python train.py --n_layer=14 --head_dim=64 --d_mlp=576 --activation="gelu" --norm_place="pre" --positions="rope" --rope_fraction=0.5 --attn_scale=0.125 --parallel_block=true --init_std_down=0.0 --lr=0.0112 --grad_clip=0.5 --decay_shape="linear" --final_lr_fraction=0.0
Each number is 50 + 10 x the weight over its row's rms, rounded and kept within 0 to 99. Layers, rows and columns count from 0. The size before them is the row's rms in percent of the matrix's.

# up: layer 6 MLP up, 576x96, rms 0.216, rows 125-141, columns 0-95
# down: layer 6 MLP down (transposed), 576x96, rms 0.202, rows 125-140, columns 0-95
up125 095:50 74 49 66 27 55 49 37 55 33 53 46 53 35 29 38 45 40 27 49 54 47 42 51 41 61 53 43 58 57 55 61 51 51 64 63 37 61 52 38 63 41 42 56 54 52 71 34 50 49 56 52 60 49 58 35 49 57 42 53 39 50 63 40 46 56 44 36 55 60 39 55 46 44 57 64 48 48 38 39 51 58 44 50 45 34 45 50 56 31 65 32 56 46 53 33
down125 082:64 43 58 50 63 54 46 61 64 52 31 41 40 46 60 67 38 43 60 51 46 54 49 40 43 34 39 37 70 46 40 44 52 51 39 58 60 39 56 50 35 56 51 53 45 42 39 51 50 54 50 47 42 38 52 55 34 46 60 55 56 44 42 50 46 52 56 52 49 39 66 45 47 65 46 30 47 41 67 52 58 29 50 47 76 46 46 47 38 45 32 54 60 31 30 71
up126 110:41 26 28 58 32 47 39 50 65 40 43 48 43 35 36 66 51 46 56 57 53 71 56 63 42 45 58 50 41 54 62 53 51 60 55 43 49 67 59 47 45 48 46 57 66 52 51 42 51 55 36 56 33 43 29 41 33 50 59 64 50 61 53 46 50 57 43 54 41 52 64 45 62 49 65 34 42 38 67 54 45 53 76 43 64 61 43 44 47 46 49 54 59 49 56 50
down126 112:43 42 51 60 49 44 34 64 50 40 54 48 58 43 38 60 43 40 56 44 58 55 57 32 51 57 66 48 41 59 51 51 43 54 62 57 41 64 48 48 35 49 27 53 38 66 48 48 54 40 52 50 44 39 56 54 21 60 65 43 49 62 34 49 48 56 70 43 37 66 49 51 39 33 69 47 53 49 56 59 59 62 78 53 59 50 36 48 41 47 51 54 36 59 54 46
up127 092:42 54 64 66 62 63 35 43 49 52 57 53 55 54 38 52 39 55 47 52 42 48 38 53 57 47 57 43 43 62 38 57 33 43 67 61 56 84 55 48 61 57 55 39 56 72 57 55 41 46 74 46 60 59 52 35 54 41 44 36 32 53 47 59 48 56 44 50 45 29 49 44 38 53 58 42 44 34 36 65 54 42 44 49 64 39 45 52 34 49 53 65 44 46 55 50
down127 096:54 59 34 49 56 35 42 62 66 52 60 47 62 58 53 35 47 53 56 52 39 38 49 42 58 62 40 43 52 52 39 59 52 61 67 35 60 36 38 41 50 44 50 61 50 45 59 60 54 62 43 44 55 58 60 37 52 42 44 59 35 35 34 39 47 50 67 49 45 51 61 54 67 57 43 47 44 32 63 57 28 44 42 71 46 47 51 63 38 72 67 63 44 43 47 46
up128 099:38 39 49 39 54 50 44 47 42 49 46 52 58 67 63 55 29 51 33 36 39 49 33 49 44 49 42 61 54 59 48 50 43 55 49 63 54 61 42 47 64 61 64 53 27 38 49 53 30 54 45 57 55 65 41 43 45 53 34 52 70 45 68 35 51 35 54 28 55 59 59 37 48 40 47 40 58 65 58 62 44 42 57 59 49 56 63 61 33 55 43 41 50 64 41 53
down128 097:47 37 38 48 50 51 64 69 32 40 58 33 41 46 49 45 69 36 43 62 49 65 48 33 58 41 45 51 39 56 43 70 44 50 61 43 51 64 50 34 46 27 45 59 50 66 46 44 40 55 48 56 57 57 58 67 44 38 53 45 50 58 55 45 41 49 51 58 43 40 43 51 52 44 44 56 48 50 59 33 80 38 67 56 56 64 42 54 64 50 44 43 54 36 54 36
up129 095:33 58 50 50 35 60 56 43 38 63 59 35 57 47 69 27 52 40 48 49 45 71 39 49 54 45 46 53 39 74 42 31 44 40 55 49 46 52 54 47 29 57 54 43 71 63 44 48 52 42 45 49 47 53 63 53 31 51 33 61 53 42 55 53 50 45 57 57 56 53 57 56 54 54 51 59 64 64 63 69 36 53 41 44 50 26 46 47 50 73 52 43 49 53 46 48
down129 099:57 48 30 41 51 45 38 58 41 46 50 36 62 48 35 39 51 33 55 43 60 46 54 35 46 67 42 41 48 60 55 34 50 34 53 64 38 29 59 53 49 46 53 34 70 49 45 55 57 47 49 43 34 54 61 39 54 44 64 33 50 55 51 64 52 54 39 46 53 47 63 33 50 46 63 77 48 55 48 59 57 58 59 45 52 55 55 38 49 53 47 62 46 31 61 73
up130 107:58 62 49 46 52 47 43 48 49 48 42 37 53 40 37 48 49 41 40 46 36 59 41 37 67 50 75 54 47 43 59 70 49 51 58 45 53 32 71 38 72 73 46 61 56 65 39 36 42 49 52 69 54 47 57 51 65 50 49 41 36 49 47 49 46 45 38 47 71 43 51 40 57 49 69 61 46 60 48 63 47 33 33 53 45 57 38 62 46 52 49 53 38 41 59 46
down130 115:44 55 50 59 54 51 53 38 71 64 48 56 64 48 54 61 42 74 66 46 47 60 42 40 59 37 52 59 37 38 35 48 55 50 48 53 54 41 60 42 54 53 39 55 51 37 57 47 55 51 42 43 67 60 46 40 55 74 58 70 49 72 43 48 35 56 27 56 56 54 58 30 58 45 39 65 34 52 47 36 55 47 51 63 53 41 48 55 49 50 33 40 52 37 61 54
up131 096:71 49 67 45 59 38 48 38 43 45 38 53 50 56 66 45 42 49 50 64 48 69 53 50 49 46 41 29 12 49 57 44 63 54 40 48 66 56 56 43 36 57 45 47 61 57 43 60 56 53 44 27 59 57 45 28 51 34 50 42 43 54 50 37 46 66 53 53 54 50 44 56 57 47 51 33 46 46 59 51 43 54 70 64 42 50 48 52 42 54 46 59 50 59 45 65
down131 097:55 58 67 58 54 46 38 43 60 51 54 57 45 36 65 42 44 46 41 54 50 44 45 51 69 49 59 55 50 53 59 44 76 67 39 74 36 61 44 45 42 39 37 68 67 35 47 50 36 47 68 42 51 39 47 54 53 58 48 42 53 56 43 31 45 44 65 54 48 65 65 54 36 52 40 48 34 48 36 56 41 44 52 54 54 36 51 51 60 45 67 41 50 42 41 33
up132 092:66 52 45 41 45 62 41 44 54 50 43 72 40 59 47 38 44 47 65 67 49 43 72 34 56 54 43 58 54 46 55 52 48 60 49 56 38 41 58 51 50 46 53 57 58 39 60 40 52 44 41 49 64 45 62 45 54 22 47 37 43 64 55 41 38 50 53 29 53 47 47 66 53 47 38 41 63 56 60 56 64 31 34 46 37 68 30 49 52 58 47 65 46 50 62 57
down132 099:53 56 48 60 51 41 47 58 58 18 52 64 57 48 62 52 56 29 53 42 62 49 43 37 50 56 63 29 51 53 54 38 58 46 36 33 39 46 58 48 42 36 56 50 65 69 36 45 37 53 38 54 56 60 50 48 45 66 62 40 45 55 56 52 56 47 48 63 54 50 48 69 44 49 58 51 53 61 47 57 66 71 55 46 32 49 33 49 30 31 57 49 51 46 55 60
up133 103:73 52 56 48 44 32 44 48 69 44 30 70 38 55 33 56 39 54 54 60 48 41 55 51 49 49 67 49 50 21 52 58 52 53 46 35 58 41 69 49 40 53 48 61 46 63 37 51 47 63 61 41 49 35 65 43 43 46 46 36 42 29 58 50 44 52 55 69 52 30 41 49 44 49 66 39 55 67 47 53 42 50 44 59 59 44 60 50 53 58 56 56 58 46 56 42
down133 111:32 48 46 61 59 64 54 50 30 42 77 42 58 48 61 45 58 46 48 36 43 52 50 50 47 45 26 53 32 56 55 60 65 58 51 60 39 62 37 53 58 48 51 51 57 37 54 38 49 47 42 61 63 54 41 45 49 49 50 65 57 67 49 52 44 44 47 42 52 65 54 37 63 60 39 58 41 47 59 39 63 46 55 52 27 56 58 65 50 42 43 41 40 63 47 79
up134 108:39 55 42 45 51 47 51 53 50 50 41 59 48 48 63 56 44 64 49 58 68 38 53 63 46 56 51 53 49 36 46 51 32 73 34 60 57 49 51 68 36 45 36 67 47 48 68 45 32 55 56 55 43 72 49 59 47 57 47 40 39 45 48 73 39 41 50 67 47 49 61 52 59 47 60 57 49 38 47 64 47 39 58 29 60 51 61 60 63 55 62 52 49 37 34 37
down134 101:54 47 59 37 41 30 39 57 44 47 53 58 44 41 51 44 51 41 33 46 61 46 56 45 64 56 75 52 76 52 52 35 37 64 33 44 43 56 58 48 35 38 36 46 63 58 59 38 42 56 48 39 49 66 43 63 31 50 57 53 45 48 61 78 57 60 46 43 57 49 51 38 60 45 60 52 37 38 52 51 42 41 45 71 49 57 51 47 48 41 41 38 41 48 48 44
up135 090:60 47 49 50 55 53 50 64 49 35 51 39 73 67 39 36 52 44 57 61 52 69 37 63 45 55 43 50 39 45 37 55 64 49 53 37 50 60 28 49 50 48 48 65 35 39 36 46 62 60 26 34 63 62 39 50 67 65 59 51 55 51 49 47 44 46 55 44 66 41 50 50 40 40 49 42 43 48 54 48 60 68 53 43 23 40 59 54 47 42 51 43 41 44 48 44
down135 092:40 45 54 59 62 48 34 61 48 66 57 55 43 42 55 55 57 54 47 50 58 40 64 46 47 47 30 53 60 49 52 34 35 52 58 73 36 36 56 50 39 41 65 47 50 41 47 48 48 53 68 47 37 24 49 58 59 54 48 48 48 31 37 47 53 63 40 73 43 44 40 42 48 60 61 70 53 46 56 57 38 47 62 45 71 56 47 44 44 37 54 48 63 31 42 46
up136 100:47 38 42 40 62 51 31 68 52 62 34 61 73 48 59 38 62 51 71 53 38 41 50 61 40 53 46 48 51 49 64 45 56 49 48 40 45 53 52 35 47 57 40 44 47 50 53 62 41 53 39 55 63 29 47 34 46 58 52 46 47 66 55 55 52 43 69 68 48 39 36 34 51 56 41 45 47 44 25 48 55 54 74 54 54 52 55 49 57 43 49 55 58 28 53 38
down136 098:49 69 51 58 36 60 64 32 44 28 49 34 37 55 58 52 46 41 34 67 56 60 41 51 63 45 74 44 42 44 40 59 47 41 47 58 50 54 38 42 54 43 42 43 53 62 47 40 46 28 47 37 52 57 50 61 58 53 55 59 58 35 48 51 32 54 52 30 45 52 50 51 45 46 46 35 53 59 60 55 53 39 21 48 31 40 40 47 41 49 37 52 47 54 38 50
up137 096:40 59 42 43 47 60 46 34 42 42 47 41 70 39 55 58 43 52 61 63 68 56 55 53 38 56 38 49 70 34 50 25 63 50 47 57 41 49 47 46 40 49 52 33 57 44 42 64 70 57 32 37 60 42 42 41 48 50 42 51 55 51 61 34 48 42 55 54 55 30 56 34 30 53 46 52 34 40 51 50 63 51 61 50 60 64 51 58 59 49 32 58 52 47 40 53
down137 099:55 45 52 57 40 60 43 62 46 44 42 37 63 50 48 39 47 36 44 45 31 46 43 56 53 43 57 52 61 49 34 77 49 50 38 41 68 38 46 51 59 58 51 72 34 52 53 33 60 45 63 67 40 60 48 52 45 62 47 44 36 43 40 48 50 53 42 51 40 54 37 48 46 33 45 34 56 40 29 60 50 47 46 46 51 45 62 49 63 44 42 18 44 44 61 51
up138 101:66 31 42 63 49 48 53 54 47 65 47 47 52 60 54 55 33 36 64 45 58 63 60 64 53 32 57 48 63 38 55 60 33 51 42 54 58 50 46 33 54 50 51 40 38 27 50 36 54 42 49 49 53 35 42 66 47 40 54 60 57 45 41 42 42 43 49 53 59 65 36 52 60 48 41 46 52 59 59 60 34 57 50 40 60 54 56 29 55 69 52 50 67 48 72 36
down138 097:42 59 42 38 51 42 47 48 66 52 39 43 71 47 48 36 38 47 64 55 56 59 53 46 55 55 66 50 34 56 66 48 50 41 49 51 47 41 61 52 60 44 40 50 60 58 69 37 52 52 39 48 54 47 62 34 44 48 56 29 50 41 46 63 49 48 49 54 36 28 49 55 44 73 46 67 41 58 37 33 54 59 60 52 54 51 46 40 53 42 65 55 85 48 64 50
up139 093:49 58 43 43 28 50 51 44 65 45 33 33 44 45 45 61 33 48 61 50 60 40 55 44 56 68 42 42 39 31 65 67 37 52 55 45 46 55 50 73 48 62 79 69 44 51 50 41 58 51 63 32 58 59 48 37 37 37 47 41 67 55 52 66 55 69 50 49 57 60 50 51 43 38 57 47 41 49 58 39 51 57 62 60 43 56 51 38 55 44 50 51 50 55 55 46
down139 100:55 56 40 48 69 28 56 39 41 34 54 41 57 50 45 76 43 48 39 45 44 46 56 60 56 53 53 45 62 49 46 41 44 46 40 47 32 49 60 41 54 44 34 56 40 67 50 62 54 29 48 52 58 67 65 50 68 57 39 64 48 47 64 54 36 31 39 41 38 45 45 45 57 44 36 42 57 32 39 54 66 50 45 49 59 60 44 63 39 61 54 64 49 48 57 51
up140 120:59 49 46 59 30 45 48 47 52 51 39 49 59 49 45 60 58 43 45 47 54 50 53 55 54 52 62 73 46 51 50 45 57 38 55 37 45 38 49 52 44 58 45 41 65 45 57 36 48 61 53 61 58 58 65 39 56 70 43 51 48 52 51 56 87 54 61 44 76 50 26 66 49 46 57 50 56 32 40 65 40 49 47 56 57 58 58 60 60 61 34 33 49 53 60 58
down140 119:59 41 39 41 49 52 50 73 35 47 39 47 41 49 43 60 36 43 36 46 45 43 54 30 50 48 53 44 56 45 40 61 45 55 42 51 51 48 55 48 56 42 56 46 64 31 53 51 64 61 37 46 56 60 71 31 53 51 47 41 51 59 39 59 66 67 55 44 70 62 46 64 56 27 56 39 43 48 36 62 43 43 49 62 62 72 61 52 61 63 47 54 47 60 40 62
up141 100:42 38 36 58 37 52 44 40 58 65 58 53 35 53 53 58 54 50 52 58 42 49 40 28 58 68 48 44 53 63 53 47 51 49 51 46 59 52 47 63 40 53 48 62 50 67 39 36 50 50 46 54 64 36 39 56 72 72 59 46 40 59 56 45 27 50 57 44 44 37 46 58 49 45 64 57 51 54 42 48 28 55 28 35 47 48 63 55 51 38 40 59 68 58 50 69